config.yaml
n_head: 4
n_kv_head: 4
norm: "rmsnorm"
attn_scale: 0.416
parallel_block: true
init_std_qkv: 0.0623
init_std_o: 0.0139
lr_mult_o: 1.53
seq_len: 256
doc_mask: true
Each number is 200 + 40 x the weight over its row's rms, rounded and kept within 0 to 999. Layers, rows and columns count from 0. The size before them is the row's rms in percent of the matrix's.

# down: layer 7 MLP down (transposed), 768x128, rms 0.246, rows 656-680, columns 64-127
# up: layer 7 MLP up, 768x128, rms 0.292, rows 657-680, columns 64-127
down656,098,237,212,169,180,174,270,184,175,115,240,161,221,185,224,188,233,237,188,174,176,191,177,199,246,206,233,183,214,100,195,208,136,128,189,162,179,280,165,187,212,152,215,185,237,194,209,178,158,249,250,253,253,186,171,205,205,161,215,176,219,227,175,184,89
up657,098,163,212,190,181,216,160,211,156,238,182,154,227,250,129,212,208,224,175,188,87,193,214,209,140,169,288,235,228,170,251,294,182,169,194,162,238,181,219,220,169,103,187,220,206,234,198,172,188,140,220,173,210,219,199,170,220,174,245,275,197,159,193,177,194
down657,096,208,165,155,218,209,175,207,169,247,258,177,202,200,240,227,111,216,178,169,136,188,147,186,146,300,220,236,160,254,134,209,282,158,144,172,241,232,217,193,204,207,232,175,183,219,234,205,170,189,171,182,178,202,174,221,187,199,230,296,225,253,210,161,164
up658,095,177,246,181,110,234,259,142,272,161,158,238,247,223,221,225,230,234,217,178,174,234,195,148,236,227,92,197,165,289,216,132,146,179,212,212,217,189,152,157,117,273,279,197,240,242,246,226,222,182,196,206,228,171,134,204,220,158,256,179,254,136,206,184,218
down658,101,169,187,217,220,197,189,173,181,244,245,225,137,203,144,205,236,163,171,182,195,198,148,44,147,160,189,223,243,210,249,201,184,197,222,127,173,148,148,240,220,277,154,189,219,156,286,157,171,186,192,263,138,225,148,224,254,211,172,204,225,245,173,231,189
up659,098,289,188,214,221,207,155,204,261,230,247,207,137,163,298,197,157,196,184,191,243,217,147,125,215,168,220,180,175,251,160,191,194,213,227,233,209,164,169,190,225,170,284,257,192,245,199,217,212,170,227,140,201,166,182,235,225,158,128,253,209,194,213,225,218
down659,099,264,218,168,197,151,194,231,167,208,182,177,166,255,157,133,246,225,160,231,191,260,172,207,162,193,230,118,213,154,216,180,163,229,241,182,206,161,182,254,193,175,220,176,206,179,194,166,327,190,207,132,251,131,152,144,118,236,232,216,232,212,229,242,185
up660,097,151,207,209,168,248,173,251,230,233,253,165,282,196,239,215,226,251,184,155,208,191,219,214,143,189,179,113,202,262,258,216,119,125,277,158,159,119,143,191,181,247,208,225,152,194,170,153,203,233,202,208,115,233,198,254,117,210,200,171,248,223,258,263,240
down660,096,166,219,208,171,162,299,143,184,180,154,135,168,263,190,185,176,141,273,201,192,220,210,215,245,200,252,194,249,155,159,244,262,254,122,254,210,237,227,214,196,259,171,212,178,202,186,178,214,209,216,186,189,207,161,193,149,203,239,179,239,258,239,163,243
up661,099,172,171,143,212,211,149,164,118,174,200,212,231,210,145,176,239,197,187,239,204,161,198,202,255,205,171,260,192,213,243,188,163,170,169,286,236,174,278,229,171,201,123,208,192,145,236,235,278,77,282,147,139,215,246,246,196,199,162,193,170,251,179,208,220
down661,101,166,171,205,196,221,156,221,235,137,224,213,188,183,228,202,155,236,219,264,175,276,192,219,234,162,218,163,219,270,160,240,121,213,205,241,160,213,245,171,256,181,208,200,242,155,185,243,122,208,225,162,298,179,201,236,177,201,176,301,207,132,215,237,181
up662,105,149,198,184,195,249,168,269,96,151,100,253,205,180,149,149,168,247,182,258,171,200,192,204,227,174,238,183,220,198,172,151,187,266,293,243,173,276,219,274,163,153,194,202,179,151,201,206,294,127,145,219,233,268,254,218,170,170,165,254,215,228,157,266,221
down662,107,181,223,237,199,181,230,203,198,195,165,236,217,134,181,240,156,262,162,131,207,209,217,242,132,266,163,205,150,247,233,171,224,146,206,154,183,240,232,207,212,195,219,216,170,283,271,198,174,168,305,192,138,235,147,239,223,180,200,187,195,183,247,269,218
up663,089,172,232,151,255,275,152,194,164,145,232,236,179,244,238,248,244,239,231,209,197,127,237,223,194,243,219,215,147,195,238,212,221,115,136,225,266,135,185,257,254,118,240,208,285,219,216,186,177,195,206,145,144,186,231,268,109,217,189,160,259,234,236,175,179
down663,095,217,154,233,218,219,199,170,214,129,259,232,185,159,217,155,223,220,165,113,188,209,191,110,226,202,217,133,154,264,191,162,181,177,182,209,256,154,189,266,190,185,240,164,223,179,203,177,184,101,219,177,150,164,194,199,180,200,260,219,229,209,174,162,240
up664,098,186,276,258,281,190,232,172,287,188,198,204,246,246,260,181,183,154,225,223,161,228,244,130,193,163,244,262,184,264,172,128,236,154,243,259,267,171,132,183,221,115,200,267,200,202,188,159,186,158,199,110,201,166,144,144,232,197,180,219,223,166,225,169,147
down664,100,172,232,124,196,132,214,289,119,148,173,177,198,205,145,231,236,252,234,99,175,222,204,159,239,177,149,230,223,193,187,186,204,113,189,263,196,166,210,175,156,146,265,199,189,232,142,139,219,207,216,249,181,142,213,227,180,193,143,182,261,220,218,216,181
up665,102,194,202,263,220,233,179,181,176,241,219,213,196,201,167,216,215,138,263,148,206,211,228,213,202,242,186,174,237,178,252,238,223,244,195,264,194,210,189,249,183,246,120,138,225,239,151,304,246,206,180,148,242,245,177,187,184,164,207,201,159,224,250,232,161
down665,101,237,164,227,195,174,197,269,163,218,228,221,157,206,178,185,244,142,196,263,201,161,276,178,226,162,167,143,198,202,190,163,173,115,135,176,217,257,222,142,228,180,230,267,205,183,277,157,248,255,167,262,140,188,202,242,234,289,204,243,189,275,186,153,220
up666,103,167,264,256,174,162,239,89,236,244,217,235,232,209,144,220,192,183,207,221,187,228,253,231,217,215,217,212,190,136,204,225,153,239,324,215,202,236,173,178,184,157,179,221,292,158,216,245,233,265,245,197,217,248,137,193,166,180,193,237,202,96,192,180,156
down666,100,274,188,188,224,158,179,237,142,177,196,186,125,252,157,250,198,109,185,160,153,144,208,123,240,207,192,168,203,143,185,268,176,195,262,243,168,133,203,255,217,168,109,141,197,186,169,256,177,123,230,246,205,229,179,222,268,177,194,145,215,194,214,237,215
up667,103,254,201,234,210,196,238,219,185,234,154,261,163,206,159,156,193,196,213,143,219,234,214,184,227,166,201,215,229,155,178,206,192,204,178,213,241,149,160,121,272,232,142,226,219,218,156,179,175,273,228,144,265,250,277,240,194,172,236,197,222,219,147,187,245
down667,104,196,98,266,239,173,155,226,150,202,270,189,237,171,212,245,185,179,226,193,243,175,182,216,289,186,134,227,179,199,161,179,148,228,161,236,161,192,228,185,212,149,146,214,217,193,203,158,190,147,137,171,147,168,279,254,149,133,151,249,190,193,212,217,105
up668,104,129,182,185,209,189,213,196,237,250,193,235,173,207,139,120,223,216,171,235,147,221,177,157,225,252,188,147,198,153,225,203,229,192,195,239,302,232,199,210,166,143,173,215,211,157,181,163,184,195,161,200,224,198,222,260,320,216,224,223,190,169,215,282,185
down668,103,212,212,187,184,159,153,165,164,194,165,218,253,122,177,232,226,171,237,179,189,162,185,274,195,238,212,210,183,209,216,260,140,182,179,175,163,170,255,196,108,152,249,214,194,182,174,300,227,159,212,183,217,216,197,174,104,250,97,167,208,206,140,153,207
up669,108,133,227,191,278,165,206,190,193,228,230,187,181,226,199,211,227,217,250,217,214,153,281,183,218,271,258,157,215,214,174,199,165,246,136,206,143,177,172,161,153,191,154,223,234,297,275,193,176,184,194,196,137,258,159,215,155,260,187,189,174,226,181,135,256
down669,103,226,189,175,183,244,148,237,190,171,199,224,223,259,200,201,208,167,262,206,146,165,222,234,200,232,227,180,285,170,227,200,181,141,210,168,197,214,215,164,159,257,245,248,211,155,240,229,223,139,255,180,287,197,155,131,283,194,137,184,253,205,193,152,191
up670,106,198,228,264,179,237,227,173,169,235,175,241,186,196,193,245,206,206,196,246,236,219,255,217,158,161,175,211,171,137,175,154,222,158,202,267,100,223,173,202,135,166,230,185,223,230,200,162,236,252,236,209,203,170,189,159,164,263,185,224,187,199,160,241,191
down670,097,229,284,139,255,247,167,245,189,188,187,165,193,224,190,226,190,196,191,197,180,189,164,219,182,248,192,191,208,174,199,175,184,178,273,248,178,144,222,213,248,169,211,115,170,201,198,212,273,191,235,238,162,237,195,208,186,172,232,221,188,180,150,146,139
up671,114,254,241,207,170,243,224,155,192,225,228,145,170,186,224,104,180,212,189,146,199,197,190,178,251,201,194,151,224,153,252,168,234,167,138,210,118,229,162,79,181,237,226,205,217,178,126,217,182,114,177,165,190,186,247,284,236,190,203,263,218,104,205,139,182
down671,109,248,194,175,197,200,184,186,188,213,195,257,204,142,185,223,152,175,225,190,197,233,222,216,179,241,222,168,248,192,207,163,211,92,254,228,241,170,142,234,174,233,219,219,183,228,219,248,141,240,182,229,212,199,233,194,310,155,214,131,216,210,180,192,186
up672,098,268,252,223,172,248,247,161,172,219,166,180,139,169,152,188,154,127,148,214,164,206,187,175,202,218,229,281,142,192,170,212,161,211,185,214,249,251,235,208,192,268,187,227,150,292,194,166,192,200,197,241,129,237,224,279,272,185,129,209,167,225,170,166,173
down672,103,149,167,205,154,185,219,250,242,201,213,160,262,214,163,138,256,148,158,227,209,173,174,257,143,212,225,207,195,186,207,274,207,198,210,183,187,200,172,266,180,214,142,251,204,193,110,225,267,139,191,220,196,174,171,267,158,223,201,143,218,181,197,210,161
up673,119,159,250,203,203,268,175,244,195,211,165,168,188,247,204,142,174,172,233,207,188,234,204,206,202,211,257,320,249,151,180,159,271,212,160,197,200,173,272,195,265,176,209,165,191,193,130,178,165,224,240,211,136,219,177,167,160,220,215,181,197,143,283,192,169
down673,116,265,217,215,292,212,213,178,211,116,201,215,178,160,245,217,167,244,194,158,295,173,235,155,203,148,171,198,218,140,245,199,239,210,236,176,184,259,235,249,249,163,114,202,193,284,251,170,210,203,206,158,168,155,170,201,224,175,179,185,210,230,175,222,248
up674,092,209,199,201,157,176,251,152,257,210,92,189,237,226,216,288,291,247,212,261,208,192,313,166,282,247,194,195,232,212,221,188,202,215,186,256,132,137,173,199,185,247,229,223,273,235,207,263,180,250,238,201,224,227,170,162,128,167,239,242,211,218,224,214,170
down674,097,265,116,219,135,229,205,243,170,175,181,165,172,258,217,211,217,227,187,229,264,212,172,266,149,153,237,234,214,203,261,177,218,220,133,233,151,201,188,126,286,211,170,234,213,149,193,225,262,159,261,193,230,219,249,240,180,176,199,253,221,209,221,216,212
up675,088,87,270,169,246,190,218,263,244,228,277,207,221,189,210,119,190,214,230,157,152,183,171,207,179,202,234,157,243,208,288,173,131,188,255,148,163,198,111,231,228,162,203,206,164,134,192,197,112,202,228,194,241,207,165,152,178,182,280,156,138,154,258,173,185
down675,088,117,195,174,245,142,131,132,190,190,248,258,252,162,239,200,170,224,181,192,133,161,223,200,188,223,302,231,204,238,190,199,208,182,154,199,141,204,268,218,189,197,218,155,209,208,211,245,230,226,204,219,148,174,221,165,213,199,147,178,131,123,232,200,160
up676,088,176,205,226,211,245,193,232,198,197,217,240,208,163,156,185,258,199,167,151,217,243,237,154,226,208,125,157,178,190,149,198,119,203,222,180,164,184,256,220,182,183,178,145,180,239,260,266,206,186,256,242,234,187,206,176,206,172,178,168,227,153,253,213,117
down676,093,227,174,188,210,119,228,231,158,213,136,185,222,220,158,218,158,180,242,231,171,227,204,201,173,228,245,177,186,220,253,218,210,271,218,209,237,141,154,144,233,288,241,196,230,162,176,213,222,181,209,215,177,234,238,166,161,168,234,174,142,162,222,299,254
up677,100,164,229,251,175,130,226,278,228,216,268,242,311,234,178,275,224,158,211,202,252,228,238,177,201,151,201,169,146,173,200,175,208,239,175,138,225,224,165,159,164,194,145,169,173,186,195,291,234,158,203,121,145,239,233,151,206,156,233,218,256,200,229,205,191
down677,093,217,168,104,198,162,250,217,147,206,279,145,172,251,270,132,217,180,226,182,186,183,122,187,219,234,216,207,201,160,202,207,182,181,169,234,194,216,178,193,254,203,172,181,228,222,242,234,308,195,220,236,207,221,199,172,242,265,262,246,240,125,230,181,207
up678,101,183,145,239,213,289,228,193,259,240,128,245,167,221,232,187,290,209,205,197,198,148,211,169,188,177,172,248,181,241,178,199,247,178,110,252,169,213,211,187,297,238,238,139,218,134,199,255,171,210,185,141,150,260,161,205,177,189,219,196,235,207,172,183,150
down678,101,174,196,202,139,203,219,242,166,240,173,158,225,187,194,140,264,227,196,271,150,211,250,193,218,239,118,206,184,181,223,181,135,167,194,175,206,188,256,231,167,230,243,172,244,192,283,263,176,171,140,193,181,217,241,226,205,194,222,218,217,240,172,238,178
up679,101,179,189,224,180,224,225,94,215,199,193,168,167,204,300,220,212,155,195,181,203,146,213,205,237,209,229,200,148,203,217,184,234,156,220,215,175,128,229,224,208,235,183,159,142,158,121,149,200,150,254,167,182,169,163,249,253,285,229,230,158,229,173,156,129
down679,102,188,224,184,217,161,182,209,250,242,267,236,123,225,228,238,204,233,310,179,208,181,175,189,154,226,255,199,181,201,281,241,190,215,190,218,221,236,172,243,137,208,171,182,230,204,244,240,190,185,213,219,270,183,210,157,169,233,215,209,277,235,215,238,240
up680,093,158,170,235,197,157,195,242,243,181,215,143,229,173,242,136,83,221,201,211,182,220,213,169,262,234,261,227,195,176,178,200,178,159,227,184,185,224,257,141,223,196,276,134,222,100,242,212,101,170,235,230,188,228,153,244,215,250,225,101,203,192,144,203,194
down680,101,170,151,194,177,183,242,254,198,216,117,246,244,154,237,226,220,254,228,167,213,255,154,219,115,213,142,198,247,221,175,236,241,263,163,251,212,255,204,192,221,214,152,227,261,189,196,279,235,236,253,202,218,249,174,194,205,121,209,202,221,222,206,278,154